config.toml
rope_fraction = 1.0
lr_head = 0.00826
decay_fraction = 0.74
doc_mask = true
max_steps = 4262
Each number is 128 + 32 x the weight over its row's rms, rounded and kept within 0 to 255. Layers, rows and columns count from 0. Numbers have three digits each. The size before them is the row's rms in percent of the matrix's.

# gate: layer 12 MLP gate, 512x128, rms 0.108, rows 157-223, columns 0-63
# up: layer 12 MLP up, 512x128, rms 0.111, rows 157-223, columns 0-63
# down: layer 12 MLP down (transposed), 512x128, rms 0.201, rows 157-222, columns 0-63
gate157 096:104125173118132169095163102107140198103099086157132129139137113139130095168181029077066153095137164141113062101131107097142121128117170088174084117130092078125134096122175118098158074160091088
up157 102:121140123151155121074194119115151135141147178154069088111164185101129186110116094098128144189162053105200120165164142123107084124140124075110088184125120139154175153125095106156082164131149158
down157 097:154180098168116082109178097175140112108146152130124126118214097131126124097131090137079172104169143132083075054147152056116119090110128109143153161141087162080112141140141119105133143139124120
gate158 103:149205147094196126122126146141124128129114148155112209157155113148121130087157128159059106130095154130131147149145125146097131152117089131171126148135206165189043196132085225091145146120116121
up158 109:121113105115101147177119151134190097095096092095139129126124160118113155120120155091137101124168103113146123167118089074131065081191080122172134140175086189128158058124154120136114191149131106
down158 110:099151125085130128131044107176168124101150203125076149111113107141107095162108150067079161152165042186169108123132143129132134191146123186125169135091140164172145036136124145164150080125160117
gate159 100:106077135099064073158201165127083103131103119140076116154106130165156156132135053093116114108190066119074166105114131139140123122125128105077116113082153115139163153186119116123137140079060163
up159 102:162123150106128156160111117148114119124045081193135105159135102144112098152174143116113117101128090115147070127056108150123159097123089093125133156093157168072134085157130183193139161114105087
down159 100:118161091182138091117156145165138160142064135174131116109083185105131130153137128129152110135132073093098141144129075113073171111125136076121102093106140091094074119150145133174112130091068193
gate160 103:084131165112120119145126113106118153112138136163123139049103132051156090114175126153126121084115134128144059075162109141141049089152130067168105129120173101175115131155123118055169140094122157
up160 103:114094084159111146161129111115105094151148132131123138059160126101181188148163083103098193048112094141153152093084146100132136107097171171117110107145115097148156149108102116158105121117137113
down160 105:093096113147113140198107117152142100109087215083180135120064183119140115123096128123173092127093130187144118113167102104084137149191183114110129125158135146204120063137129144078087153107129102
gate161 107:127075122161184168147149080111096107168159142089112129087107151125181181113128095143112087101136132143111129128109091097092137113112148136095140136077163052168075128109080148139116077150126079
up161 107:105123155160044167148109133137129135065143116139143212103129141105149105092136092121130072162113084151162117096111098174141130148130170093126093147102060155069159128112134150103151097146084131
down161 100:124115141098174205089119116180168133104164130125145129129129156129181168095118158149122089152148147127109141114124089149133120167148182116190107061122084117137159149142164154116137088115097153
gate162 095:135145116128112146167173162140109101194111142175124074128151125063092119126105142106085090134146075146083089108115087135171132135112142080186120212131160176159084083188085026149077111181078143
up162 095:064134104108158140123142119102172154091110180070121138142099062182157137213102131117113134054134142092162126151100119222112101163145095131114153144135119106070136155168132088087136127144112133
down162 099:124154112131152150127169168124138135081182104143158120151098077121158105113177163133118103061112095121128107140120123075136163115149115156120141082085104169029106120134126132151090094108139137
gate163 100:109130098147082063124143128126115035171121135185127093172106068103126098157162185147163153062106095102119140105099157123095101186128169116143098109133133157110130106114075167049130109147133109
up163 095:103127111107106152104083111113093209151117111135131128133114173167109146104207120112161163096107176132096074158158117154105199105161073084157123162165121098107150126107128202155148117095139168
down163 097:085113159150105149080146167150138187116097175134110087151118165142135109103211148115132097159075182130125115120123142195142139186181114140132114117093190160121147142136141127076141111061152143
gate164 096:158154082147144194117132157149140174090157150105170035114133057126127154058087150098120127132175146121145100121135125173116120136127122122148131126084187141133117134093157076121101150090086156
up164 106:074113084099134162125159127067131180095113090124114122154125129089119134112104117116118148075088134091098112138110127141133093112153082099119086126067201064120069109071187145144130122146118124
down164 105:098081129131214137055166115104140180106148136106155070124135121132139134079142068098070104158141083109143129185151082139111110155159181090106110179201133126117152088141220145098112162092119102
gate165 100:164156161138125110127049177147137143114071159111155178198122075145191085144171103113100156158126150136211076131111113077100156118134138194165196183087093146197163192084117138145138138085101088
up165 099:163102119197088179073123167079131186133130140091139154103132101080172116162142126151094134124079134124177130076128140137140136116115151130092068157115110180118137178095176124104117164122133154
down165 098:114125141129119176075125078140121111106114124171152142117143141151079088125099124141120128133186175109122098120155130085059132102145114142122150081100126131144153070102091217117105137120158056
gate166 103:156043156162160101142139098136131154187115153193166111070133121109093130122135080172144157091128164119180148085129138173106134130167118159133152106127122100165109128057092114111129146140119126
up166 102:130123090130132136101130107105164075070158105121090124197097080115151115090069087124134095186192091132091096171129161136146105100156119068144141118051107079105171154072151179142144152092112098
down166 098:131182103141080123162084157106125121144139065109153119070130165142078141158103106115132159119145139120123123141141143023144133072112079177100145128180123148102100126187185149112118123075101092
gate167 100:101144100116119096111101144072097124113065091108129085114106128153097145119145135110153115155128121179107114077169114124124110107169144136058141122109152122188153125070135119155206096151148137
up167 102:077105114110172093099160189090176085116156165126126127147119163111110158184109119091160106143153128106079098156128145160060131189126149136169096141112107122138087173095153175116101168148168137
down167 104:100103085155062134143135142037148163140153088110105146166089143128153102112091124134135104138111087092128074177101082087083170134164058090086176108135158180123140110094128164122064140093181137
gate168 101:138107133068243127154090133147023105191111153118129100152124124166115184097110136098107108098060128127142120139085181134197194060106121151136101170109149140134076116140155155163104106112118127
up168 097:108139126095125167138094210141100129138156156170082137110083167204101143173145114109117123106133157118145140142099114108105158149158135093141151109163157144171115142118139132151133116130145110
down168 098:080149091136132152094115084152123175080184226040129149082127170158179167059081099117098141159137156059137109130161168040154141145088122098106115137135109183144116182131162131106115160118107145
gate169 083:107075150123115092173097112172124054158093105138102115122095100133094104144083089137125108149139135138092140127189107118174144087104132122125120099122077126081177097143132123120112125108156169
up169 084:165149114133132118128072115180100133120113139127117151131116147079194098112127090075101181076156189111093139131140112086160140122102065125147131133070152095191139118086089068190115158151156118
down169 089:113086132094156152163141196159147161147109137125103083092121132182064162140131099164145117165065101098157094129145127182147170109139195130130101122140146106126120095150128178077111109067125157
gate170 100:141137142087110097100152162137181154143105166133146147150119102096109110095093121167145119170102091141172071089163140160122177086142158116094143068181140129161115166097136152114126126118148063
up170 109:124155106126121178132084174143083154106074111151151200144131123136083112156116166145064098161118081144153110127121099155128170073175160181104120115118105140075168117072122143124134136134149054
down170 103:096047153162143104132121133155126178111141107154118170184090174162121157094148086147070097144150134128066085147175088107093126112130134146186132101119132185061152084130171147150131169141095087
gate171 102:104161096198106131126142140096167159123091186146113158174122119149082147082167058075092103132118131182083068145073105105137115122147115094134127128129107117070181117116126139118112151081130115
up171 095:161145111148117133113146138112107120097145131142123145121092116144120143175163100127115098123104111175160118165149158179123199126181144132161152109215138152155088120120183169134134142095117074
down171 095:112120146139109142160145117154118135112074147113152121146082095163074131085148144132159154161117118123129138095146092089171139118063183099129052167081157120159121085161129141140116123191137135
gate172 100:116127082119131152126117111134101102146172110108156111138137133087165111119108111163109094083113172128167086158122121088127131137118137144186042148095141135186106130129153167084105081119103144
up172 102:125111096124096114100166106108096234106124101140075126133116132118121130147164101086136068149122133198214122106098110120147106078122122096113124186105130130120099089140172130097103072164123077
down172 100:150159109160102132150132113174159096142112135117095108119130167128160132124104134150146153142094127188150101130141164088010113124158161123076091138123122165092109119143102128130114155159067116
gate173 099:139164092110170130088145102082144148124157061127147138135142153089174170148150159116091121183100115110163136104164126149119128141092113121119115143114100115183146161149137198141163056129112084
up173 106:101132111089140166196123112129101172113151172171155036135132138158070104106137137234087193125146119098096135115131111131115109113143148153143114087138130151115117115115088152095117163151200144
down173 110:119167182131074131161137130149140083141099180113157141148139158095145134102065144174104090147140139174096127154168096148187110188107114134103080138119169125102095120129100087051103177127183131
gate174 098:163142094147100083106150140129117169127153086058147175186121139124084142101149190116127115075106094151144086155084059177127187134177118088141107148146121121166117134126132140104099139156142209
up174 103:172129074157165122074128111075114090159099131138108121125074081102092083118084116147113101153154123106067211138135104091117124119151129114096178107124120134163121132136105109224123158082091139
down174 106:101070056076109120142176139129109085104114117106117107146112096096097064118081141114105136180119128073138160096152088083072083132170123118110140113169132153150068114152141136148162144096094173
gate175 101:130152150076118164088087166089108144138102159077104114148104138166069083120188137130127142150140139080136082152168149081126121130151047106109146104134061166141076100100150162173131223120096139
up175 096:163118171077135204150089171093134113106148190127168113178132136138168175121178135120085096123129206100145117158127154099138132083143143118162136113163201177093139121092172131161150143124131150
down175 102:055138088140127119153133094163137179154188053137130173131175177130123135077142118106108109162097128147119140164132136170116115103121192139142129183070162068168110136078186095130128111128126092
gate176 091:153116143129122151086054109146076076148150102128132167045164116188104122158112115143113125107068094163071101140142067097115080122133115144093129073093113103110121080091095086140105101100115139
up176 096:064149116145117143126157094162112120079079140165143092145146124181142121149104142150131156095137148169080101135172194031165093141079169113135054147153097170147160109153106119141065111137140153
down176 094:156135066107130076128157177147149138081145087175145150114117139119126095154148091163106150143120074105141148081078098132121055141147088110149116136185138157107181148121101175082076102091059124
gate177 099:028076151135087110167090110131129148159101059110129130140153173082132088104178161094179081118141103135171107143134093196119119109113132088140129142139111155151209184200103142102109141167117143
up177 093:162144141169159065125153115172092135100130142143094068124089114116171095128143117103151122176150044124137122151143197127132152115069084083114085136146104118165141094055093129187095084150114145
down177 092:154125116057164074146093100079152149149122192093148186153090129108126129150103130115063179101133130134130114130123093149070105134167130090118170073084090133148146117106148119070144161126112118
gate178 104:107175113123151183130095148116128102130097107121138085154137147135101125174139150060125104105151155098067122145170102167081159060093055111174134128183139126155107072101082168158107098122112165
up178 111:112155120132107109113135160130109086145154107148148188103164148118116182039151138130131120165131132161141114112193115108180183146113138127176120134123127079145134125125111112104122176122096103
down178 104:141139087054091141103152111127105149110135153117075105168164140107069140122168118079143145058106159111141146148141138086128176186200092132123089187156156043118138128110163141142138135121121131
gate179 099:141154129116159076191071154132108157061142164139149171124144112129112094166096145103120130115157212159102105141099161100107133137150149166157132166132139202195095119109179139080114170167122106
up179 101:118113137115146141124136089164131070108128141112123140125126128126081123140172120135144109135166098201114127080184119152105132141138128172089142111075112169178135130134155187131120195109089168
down179 098:168170075141129125148100161126146163155070104070110120090141120173073136125141140152206153124124150158126109129133153167132175128079078143191109166136059112067151125115105100104091126108096115
gate180 100:171092156161150128139107143119096139083131097102149144090108102108120121117078084135110100034167085156118111137212129127105129127159150119129138111124121074211161165172152160131177141145097127
up180 105:134115115166141164166154133086165153124112174092179141140120086164089074126081151095116121147168151131106093120071138103152165124113149098117136098099106114111155095157157178124112123102159108
down180 110:140175121140134150094135126066117145159194122146151133141097159114108166122097158087108088154106147119166150132140206112157087109157131027088151120163134131143157117087143104195114099140162111
gate181 097:086124137134114144182145127084140104200150142115121181165083083144132134155170140128137081152137118154128190116103134180108085146124152167157090136113168160162186090144173118120157112179119159
up181 101:033138125141105148114137112088096132123075073087128137156151116080131172121114165125154072124127159134138111106130109124155175099078156129092123174092155050092131143092091182167101152146103121
down181 095:093127141105171100103137131078137078116108126137131143125094123092145148109202116160162102119136080119124108079134105108089062095168101115117123194089106162136169151087111104214097115120108108
gate182 100:093135101161130158164136140109153192140152152147108129121167113082177121094138156087090128118103099136133088064097095138186121102149147141130102119203121112182143081191124089136195081115107149
up182 102:097124095099159150165059139121114165129044176151130127116161106086154069169160071170131171152066170136131064113146151145120159126119067113169123096123075153124136100168151143138153117146184077
down182 098:152062119127119110145144099130124151066249119097116145084139137137160130131137135128095096108147102122112122140146115107132101155168091117059164080133106142134155183104120131136143121119154122
gate183 103:077107136125173095093135128158132156137136079117169151198137081110150200138103053171109149120132139101134079099136118136094125107093100131152160128143143169127127124142110151100115139131090161
up183 112:083145111142130133188126167144129088101155079168077139171163107197139121163094136117150138125106136175143130111140116152146143182168136147116109051123080106142149188108191174087137074127126169
down183 109:085096110113092092145151128115099102135127158129066113108162160153096134107108103187143137061131176106099164119167131065072088131088134125206143140191114128170098090095150155136167167092140097
gate184 096:138183169164191116162137180111106092122140163179130117114121178142088092137153130110084132116090079087118132113152103101165110089109120124143120112147087146091103174167130169119106130186152085
up184 102:120112157121092161140175218124085135130107133116160152066112099138102166160149117133155058162049155089163123089131180149142106083139118095146169147160117119122142147079166108117114096112129142
down184 100:131104108083103129090112116107129146118137127116106133146123117118187141150178144109092084207112160124078156103129172154139132103084225060114126055130079102078168133162127134118098135100127155
gate185 095:143053113167170090102204105135118152125135198159112121110167105116082147131109110135160094038134152179136165089110163168176105159109114160147080173077147177128162056111128090106153154164109108
up185 105:162133123098146176141117133162113179143142106126093171141110108176155074092087125099119237112151162129117152138133122130185128159127133142088137154106128158168180178096126123087207149177145147
down185 100:190115149119141155122071118099141178164158166156154167148134180122130132178163126139164114092123130054131074121180141119121167096074091086085120115124126167098129105110101136166172096077062110
gate186 108:099144081134145132096143144133127171136118066100141118123087158071157118139130130144113159055098084142074070138106121141145118100143093115125041111178121133101102089191091126177117118124085114
up186 103:148049081109099119096119136142095093142137108171102121122129105136146114143118115163103148148110121133198107106100133102076150176114197088163173069162141108135164157092137135196143136153131121
down186 107:121140090112127145121134090131164156148177124112151097091125105083105128104178120119136137081145106147129165131181087129147125121171086116079101131132038095147101105160182145162139107148114150
gate187 099:102111147100085143093190148103047113162142126150119130146067194159122166159155096163124062144087139164164126121094078135128153126097161128101084106108143137089181131161081148131134176045111111
up187 098:144099075114056108183112090048135148166170128135128117132109142153137171145137064125133085124134080142151148079201139155107071139124151126100117068177125155123113081120142115127171112149132135
down187 100:150127149126128132124162107209113128106075084118143124211078111106127180127097137143132126140156135126074168058159142137180088105096117129155097168143140132100210160131122093116098151075186095
gate188 105:147079132109124084136106172149169107109176092080129137211105210105121142100148160019152153121160093125114161109141117126111102131116137154197080197110100107206154123095110138107109149147120117
up188 101:144121160232096109160163049100160142165175099101150163080104098133119096105080143169141135121116107092075188163127119141148128091115077079194141126157130156124133145152131111188132075091120173
down188 103:130124156160173108050173140167168179081150157140179075126095112139155119154115143106092126137114161111084107098116140128129114130117104085035075123066091130109113105167069115163097170153127146
gate189 101:072077155107156190078132106108166115111143082110143208083136161086075088134131143152124136156114155099111143153135166157102129119089096129144126132137097182139161174150098116114134189109074153
up189 093:120118156142098139118192135100126112104125125104161084178106157104072122168120176156104093014071146130122130065116142089124154155103123110130133076112176157093126078182124158172100189160157081
down189 100:113079148168110068162142176109118139181107045105126098132149130174161169124134106152147071192173130116146140138138123132089162086165157156127104078084157089128156118122108100079099122129122114
gate190 101:094097125083179152116114154109149087141160140134121132134101174157103087166104117102168086126115144113124132117119077162173071129155120109128085075127180120117161176089147135094055128195150069
up190 101:138143125116159122108104136138126125194088099101108139079108117140187117133145119111157113111096149071146121169123127220146109045141149186131137150096209187124129134117096105107140121151126149
down190 102:149117090165145158147144165133170080087085145090094118086091214082196131114159150159119166144128096193168102133100160146161159161169132148101104135090126106182187096135130124135145126120113092
gate191 098:126108118104155126069135136175116071155110104076104122094133133175165126140118122125123137107107202169175128156129121155169076053081125119151159161085122148146139188073131122104113081096162161
up191 098:138132120159116065169178183103131111133070111156130127086058154131137128139110121173138144132120129181152145106104088105168175134039106114127098104114125109150126166138136099222116177114084125
down191 098:093090135119118100100153113136126106114126223135141152066151096120172064093166104146121119101108150123108178165056086112184114142083147117076141147205137110115081123097099106071154089120095103
gate192 110:080092100130109104110129123110164148142125196103143115152166100135147116114164138114175160116136162128098114163228116107062119135182078176146137160165091194199108096120115102166123109129180096
up192 105:111132088144100172131113172153143213144086179173139110141152194070106139101156125162140119134160129129122141087077193133131095168153115131179087099136071134113149104096179061087123132159141184
down192 109:098149044141124134132149160130115120151139102167169131103099119125175130157123200148104148086094135190105116146156118166074112142124148092144137106120178117061117104102175175128150100141098110
gate193 097:169099157153157150127176088107095128108167134119087142116135154099136110096120171118119131099075111119105126085161101124115127084079118127132097116150114116175073151135135137143201109169170162
up193 102:169122142088142092065077105147116187157113109121163198081109117057185195150175096103143158084120100190115145099129120093174127147143126151107119155131109139135127110090152141111151139162157048
down193 099:186160114083194078143135106180117157167126094090118150154104124122085110166156140140122110161085107079187171140098125132140146124080098193138152137131169109134072068089091118099116102205086117
gate194 100:140102182184227126134077144149120185091128175145144139087096202138124167131155108135139114124135159079090143171180131113092096163127099102156138132112102084150126130085107182190079134128103101
up194 098:076112178146110125119135142126172091143135156067088155156129123083101106171089129129102111113130158115122108093098138094116083112092144131140097080095094167093120073148134215196149111140129070
down194 098:089068114106073141124161140056147135132119116094150128128167114092097111140127136105093097076148125110147156091160134093114137158113165126172095096194159100115091140136130126094102163114142090
gate195 101:141118130147147111066156181092134174115151107110122130111147125160093092146185194122111116123098062116158068145106157166087133117133144122092148109059159169173146166190114102091224154183110122
up195 104:139111182084097106144103062112135147086084164113105079143144128087162149118171110070163112150147151126051105144189128103181116087095129107111074116127119134150111146126098089202117145131095129
down195 105:103104133127136153037112116164165125157096136084097152081154111072124131140098080139058143124096133170134113176144149168235126150146133137134156182134170136090135112115075140110151136120158139
gate196 105:146097141133162097138168050138108119147145134150113170160086093114132094108148126089068123112157107150173088139140153133185157091117163161160094041150158104099112066141167090133110118143159104
up196 089:109178128120158082165154099118094125158072138135170167180095108134125132078126085151121161088115128123162080100118119148135072109096170167172062082158117136166112103139157153122107119161111110
down196 103:141113125132094143110103195065164167090204143117068094086130133147137136151105179131131105120099098116078161139124111091104148144150048112095172200082125159183134129105099141122174150096104147
gate197 104:052175161145050129146086082113114146107132154125135153092137099124122147117141125153152107096111105103103111111109199117118146132068091152178111125139129157159104114150072151182118159145122167
up197 110:108115130065118070136123146134105154109097132129116124137178109145171110147197145126119123145163113147152156094159136128111149134080106120164084180095106137160095148103148051150112140097097151
down197 102:151134158138128198122136149114138140169082143122173172196144099143082069125107146162124149145141136189152108088091108130168107214178108141109148126159136088046165122121134110135120156157165146
gate198 100:183115110127078144057157126104097075119152174146086099101109118127114107099167161150147169129125141045107188113137086144130082124091187091132138159090137100160084090101078105062117107056107145
up198 101:110129056147134086117133083113152137121122069082162126125133194159200108119169175130100165147208146175123095155144101164128157115165134115173108099103118188126146103161166105112141119097143122
down198 096:091104144169157080164127120119114155142106187126160103078102113117117142081151110100168095093143088120108102112143109186142040138158169111121129179110125133168093120036184103100114066161140137
gate199 086:162154127131116142131161124109176125140106137120158125172147175166127151130116123123108121126124090120085115122127101151130099136168114159112084106136108159122069099093114157136097203126172117
up199 092:078107109126137056117163197087092131142115082152102156167137112093107156066146139102121150180115149083146128112114109184207071114116102130102122079185101114095122124154155114109106110180091138
down199 092:100171145113093187195156150164130134094106165142160092108157146148132162153101174148181062167172120175127139153155139085111107166148133120146083102132152104153170137098143182103123199092161122
gate200 097:103119165166141101125115105126171142127109095191156194178089195070163095092111103095170159091154152089129130107139099101165137156142114050153119161140160140154160164118131125169096140119172179
up200 095:103168153098136128133142111198129133191135129101108196161140103071141096108121128120163159101069168099106116199148125146151142132103162112154050141105128135135158096151137145155113080100160141
down200 098:138090089122139202143111097131113090136133125128118039155152153149169146111136164166107093124176134151151139104162100109153151108162138105139134134133106131193096142107137063104128116132057093
gate201 097:165098112116164046155175126116131148122096182152169091120139176104122078108186160105131104171130139136133081144156115103121142142139099104087153185105146157134092133073120101133144133060191165
up201 091:188146127170177110159115043150136106140151123104159162127160125133151151066145181101115119150167124136103108175066093143137111121107128129118148124099103204153116105123067079095131124135171152
down201 091:171064104131114186104134180148154071108113114105129133099115114095120129187115116105163189154076162154167124118207144136146081149123152102146111135167149126125125116178217155100159107137137134
gate202 090:106166093126080118060147099070158152097154119067152126119136070067162137110108174111091096097099167118139157132130113115146147207146137155151107122128131068136116145130169096181056109155167087
up202 100:098118139121154106130120160189102123153177110091120104149105134105064127230088128192181157151147183144162128123123096122138068067127145128134097158161122161130156136128121203088092147115093119
down202 109:121096149137152131141162126198101131177125093096140154167141164108041101132130078162089123222106129179154096137126110121120151071129129125124143146158158154121177153097099139112139092132092093
gate203 102:132085175142115096183131099114187164166175113114122153154090159096101132188110055123142094148105067086145129120095095091135071130093131106182166111116117131150096142072114114169138153148138098
up203 103:162142145051157115169106119037157114155091084146171138157137078120094091124077143105149125121160121180153140108138134126104100137130159134096146149154110162135124169102142178125204124173139173
down203 106:113094122181179082105111152121045139145148084132185130123090111133134153177125109113135186110116119128163091133127088095196112111131159172148125151147150177180159150102117103112119110183093132
gate204 103:124118114136136169136138171151095110172126123120133063075127097173147140072132135119118177072138144095169163096099092173117133074167088143172102165148118144194149099098124180115106186130122140
up204 106:087139118146170137123158073128186128063140092098176149103153128167157093157100196131182099146116077164123083166145112115077128149080125170179132170139099175158143119106148167116149157109070099
down204 101:090110091153170140069147103133176166091161160120155070141118114109175112135079125121158156107093160121098091071089140188148206084118154172119111205083143152116164160084142134182102081145138138
gate205 096:128088147169181120109132139135127100188111118131107119128120085117180121145144128094091120126170171164137138145134104134116122125113135132126087068125096157164174127191086116177110134146137162
up205 094:117123158115110154142124150126175086078125131066156060112156073060074161096112130135105140135171116115076146129150114133150056193148114135120131140064200166139106120142139131107113121091209076
down205 097:122134165089083101124144123145138074144099090146107192158115157142167134121109167129144072133165090144119114125123129100141099100110091153079084094136129130063123195073158164124181134123117103
gate206 097:107106216169110146126171131110113119122096165085131126162149146126123118088180159155091186110180182179121101098119072015127183127161106148144086079174089115144135137143120137137161108131166139
up206 097:167076077148112140155134133101154077140143134126100177149128137130109132067105147167139144168103171074120092199136097183074116136094143142130128121124096193040099125127072133162156129135054133
down206 098:096147123132094141109115116130122142126084090132199104104156110190142125143082117155092126078145075137119166099131139095068063170112160157105157159151111126120125125102092105117131118127074131
gate207 101:107115099171064157098155176101117110170153126130151069133142110123139130124136081147172085111155120144123118130123075145141171139097044128146124132108118147113155154129167148124138142109077134
up207 103:135079095037174135132154130084161164133097168132084100166116114051097085122154182117136109163198143097121134096102121100071117145162118146160151179118141147146118109124141115124119164125146130
down207 103:135068088093127110118142154080142098092150068156119151135191105086150125112169138174183119140173075118128089155129126065144112187091079142150140066131139043167110091126153110125136117082131079
gate208 098:140159120119083135133132097106142119164143132106176148110172100110192131147062149134098101103215134084074090118139128142121042135134121089148194171200087153157128098120135193139153132124124125
up208 090:143117139067153114162152101128098091192082169115123126124071131098164130148114133115156122169210147112180145163137126144087139148101130124138165115236202180101154137150102089106088059109154147
down208 093:128138121136141186080114143129148116102107092161139166138122136175130162101129148136158148156114121133093151152169173142101140122086113137091070123140115114109090141089108112096150163201102111
gate209 101:137171146104165150144161119100108174096138157159135100173148067187140164129106093105117126142121096133185106138170127192167091136129120108056160158161151114136136185110131143102092109134092172
up209 094:167123090171180164153152110078138182142150151199046197163128126132143121140080132111138126149084157155137167097162087126109139120139136146144094132157061145106144118093139044129124125138076098
down209 098:158166168123152119087104149148139126144146153120152174134087124109138157189152101144136117099126119147111169145181140125172136173146186061174137156113172094114133248168129173156158145069184117
gate210 099:080175172096141133160160110145103114113160092066123135151139100119116164107196142148154132154164097148111168173181083148061087125070121117141089152144073144164104177148106161163121196165145189
up210 100:028065140141087141164147150145119130126101096108130161070057165150144139122052165166179104110075158147139135130154090110176113134125100133161103160153093103141146143131172137102157075142156114
down210 097:168157138147116121169156064077033066204085132088165188157185068121116171139191109155194139121157125140195120122101148138148084123104140091118044128163134140117141153114100100103090162098165143
gate211 095:098108123137123123150142159148130108109176168068106134129108184103205101124130120152112138127091114091107116196108104136071147125153129112057129128159115133153179095116137139131110107141141134
up211 099:111132149111105179112174125145160126080034089167088138189114142125141150105126086123131105130130068108092149099137213111124102111150094126142154098065162152132115135197102147128129093104109156
down211 098:161131139059138094142127068117140145165170090165132176154118150168155145121125148104158107077130083148167143168167158141125123144126188126178165131126152050100062159104119115087155148136126086
gate212 089:084114110171097133081169141164085100121107093098153125148107140113100100149123162093079134182062087157162189146142103123109136141099165204160160089159135183102176121155164122121122136137112137
up212 088:146137166145105124135136059125134175133101172109179079058090095097166188104184108129114135102146125126118080101187155088179140117088132132099150113157118054151118187178192103190143118126140128
down212 088:116165144163096094132127138121087178126090121125113143139110083132065076121111153124129119134149137140183148107096108114166156136180046106213143116127093154084073133098114132126122145077098094
gate213 109:152102141124134131168109128077107143162075105148100162168093132216087128088088141128168165082136123078157125098083084103179077166132134148148169119030152131101190178078097118136129134051138087
up213 110:160176130116134136118124055139093159195164168168161148074105105103143140165066128098187188128102133152127141131116119072111128095160179156094110163147124230113102069106098102094092069151141099
down213 104:120206111220160123100164111137128101106144155171075161121142141137104152148114121120133094148110136158169111173084124171155094044122119141146176105169151107128140113145127109135131149091101125
gate214 100:105104146172154152164127114067072199124098169154158138170159125136151092112148155149206176136145122170110101118155173080136155070151123078104113125133134131186112093151129098098117124099168177
up214 105:114121133139062109160095053144133084088122184113170129138087116171107114160101161114171102158165130109112176158135175124124138111125180169136150194145150081158115090114113130095130143087191163
down214 099:114079157160112134130158142047115171151105111164153163181102144111122123131146152119185155145153093136154143101065128111106085104181128111140127126165107094221062121138126125093052112058083114
gate215 094:128101163162102169138126119149033142161085135113059090104183128108136144093118102130095146111112162151165113086111139154196135105125143102138118145069098142112126114163138149104168116168008171
up215 094:172159096178143144133146125148103110124133099196145124131110090107118111172147161115112130082111158121191196069079148173099192161109133119129147143081081095108120125136121105126074120162080203
down215 096:137076130114084111141171144189095142110155080060164129151133148149121132091121144061102138110134126102135130086127102180153136109103195093124088126180086075163111087107102169162106175132165145
gate216 099:136160172199181167120137117102127106133148133159128133123063117108184137163133177151118131147185090100170148140117142132081075121090143213118126144096140086154161104135165088129169097134043164
up216 101:142148084167130108129105157142141213095156117183091124076165111110075145119135128153146145140089118177068080095103182097123072144110157148183116069122130142110111142190100148150184130138152120
down216 108:132101123101132085147068184172113083124111165073124144183157129031068149134117087148160126162146184144125125151167147132173075186173074139156134141134137128079161132151129113173106082076144117
gate217 096:141119085080108173101116134131136144119121142116133176191136080189131119118167187127114086134083132097131152073072174148108152167129132168105182155125135180159087113139166136137104122153038145
up217 100:085082135102135113135107127124174132142111156126159154155089135124153129106118127157196123067112119101110083105163083108181077119149071137151096126117164075063097159154215095132095158195132163
down217 100:137100122203155081106079176166104104132110126076086092123151127142143109165141135124116134145092144086107132130157111080068133087156183123102063128109109115167091090099188176133160133144193114
gate218 100:083138110135094102102109113118125119096131124116142149089197136040064074157165128189139107164117145171146147116195116110113105143115156122117117184109076129136101113139104165116102044118097145
up218 098:113168085108138130125106152158177150152128133119112209179061127177164175118135163111130108104065149143091102166151132147130122100131114068113152175190135122118151099145183137140136167110136107
down218 096:208138138155114159126177143090101063080107123136164140170049133148136113150084147132124126157082098072110169173146139070182142108171127132154149082158152130135060096127103131145160119141104115
gate219 103:153103078196187136155154101111067102114051167129175160112124079135117157142096124135131144107158122096162142139185162146139111187104145087129143166093130112130129168122138098084115147117144095
up219 098:129150100115141088155071155066120100091146095148148188184127136076126144076143102096116147113129174161143100153141126144089158161088091138100150192099098120083116135117131114126159192195133153
down219 101:158165121176122167096133078092133130068141134114145162121175148156165174142121098113058085112155140117139183087123131083133145129172095171213075087123124144078133136105140150087128181117062121
gate220 102:107101111164145101064112140117138156111124116163148129197084088096175141107133129085155114138130085112139101108146189145103111082111125120125098173203110132085129134195162151173104091156076144
up220 098:118135121039127131170111107158093163093153125107099119120096162127188146144167116089122107172080124165080125099212104146086170098149094118120081112145158154108098143123140136138146124122150114
down220 090:158183130152130137135113171186168124111101115072116154152181141111130110112111145154120130148122108164153116106131128136085201147116163131121173114122105111050149139125097128126199161144104163
gate221 098:037078104118161199132177058104121122134103148079118196084141129175087107167111176080123092085077110142162123070107089150135094152108139108186119082096143135173156149125093130127162125120129159
up221 097:142119077146100177150120095096104116080166121148109128145163118146174147128161101136047148100114121032161100154188150131125130113107151115087098120148142139121142154082092103128104136147108122
down221 088:152182203118124088107139147173157072122118097171186092148099133146120147115084138179122097117132104112164153159162150164097122174143130104151073160082145170174169107127120154073066156068124114
gate222 103:131148174076092105121164164127168108122128167169108115143095091083116114118072143112101060130101071155123063176108138095119135109167096157147154107108132126160136135140161146171081123171118158
up222 107:122113147086074116124124145153200152151104184095131170126168148147195122147082094114125089090123140075144143094102149100076102126136118132084144121102066104155142164071136118152160150106109081
down222 103:131112103098113126105107141122144168102200123130151120109104166112097164092108137148142121231116137133149124141112119134130072125135130107168143169196134105096103090134091114121147173143156183
gate223 108:137137115108042157103155070118154138102108120110148136151065111123093161128055093136106080149155111102109103071170113096142109091099092137087175176154118161165150130104121172097070103128170114
up223 107:127091096127095189113119151101143057133112146183087121101127131172060175171073119147110113119181145092170160097158131110134095191114110146188143072116128087174127124084113087117119128101108084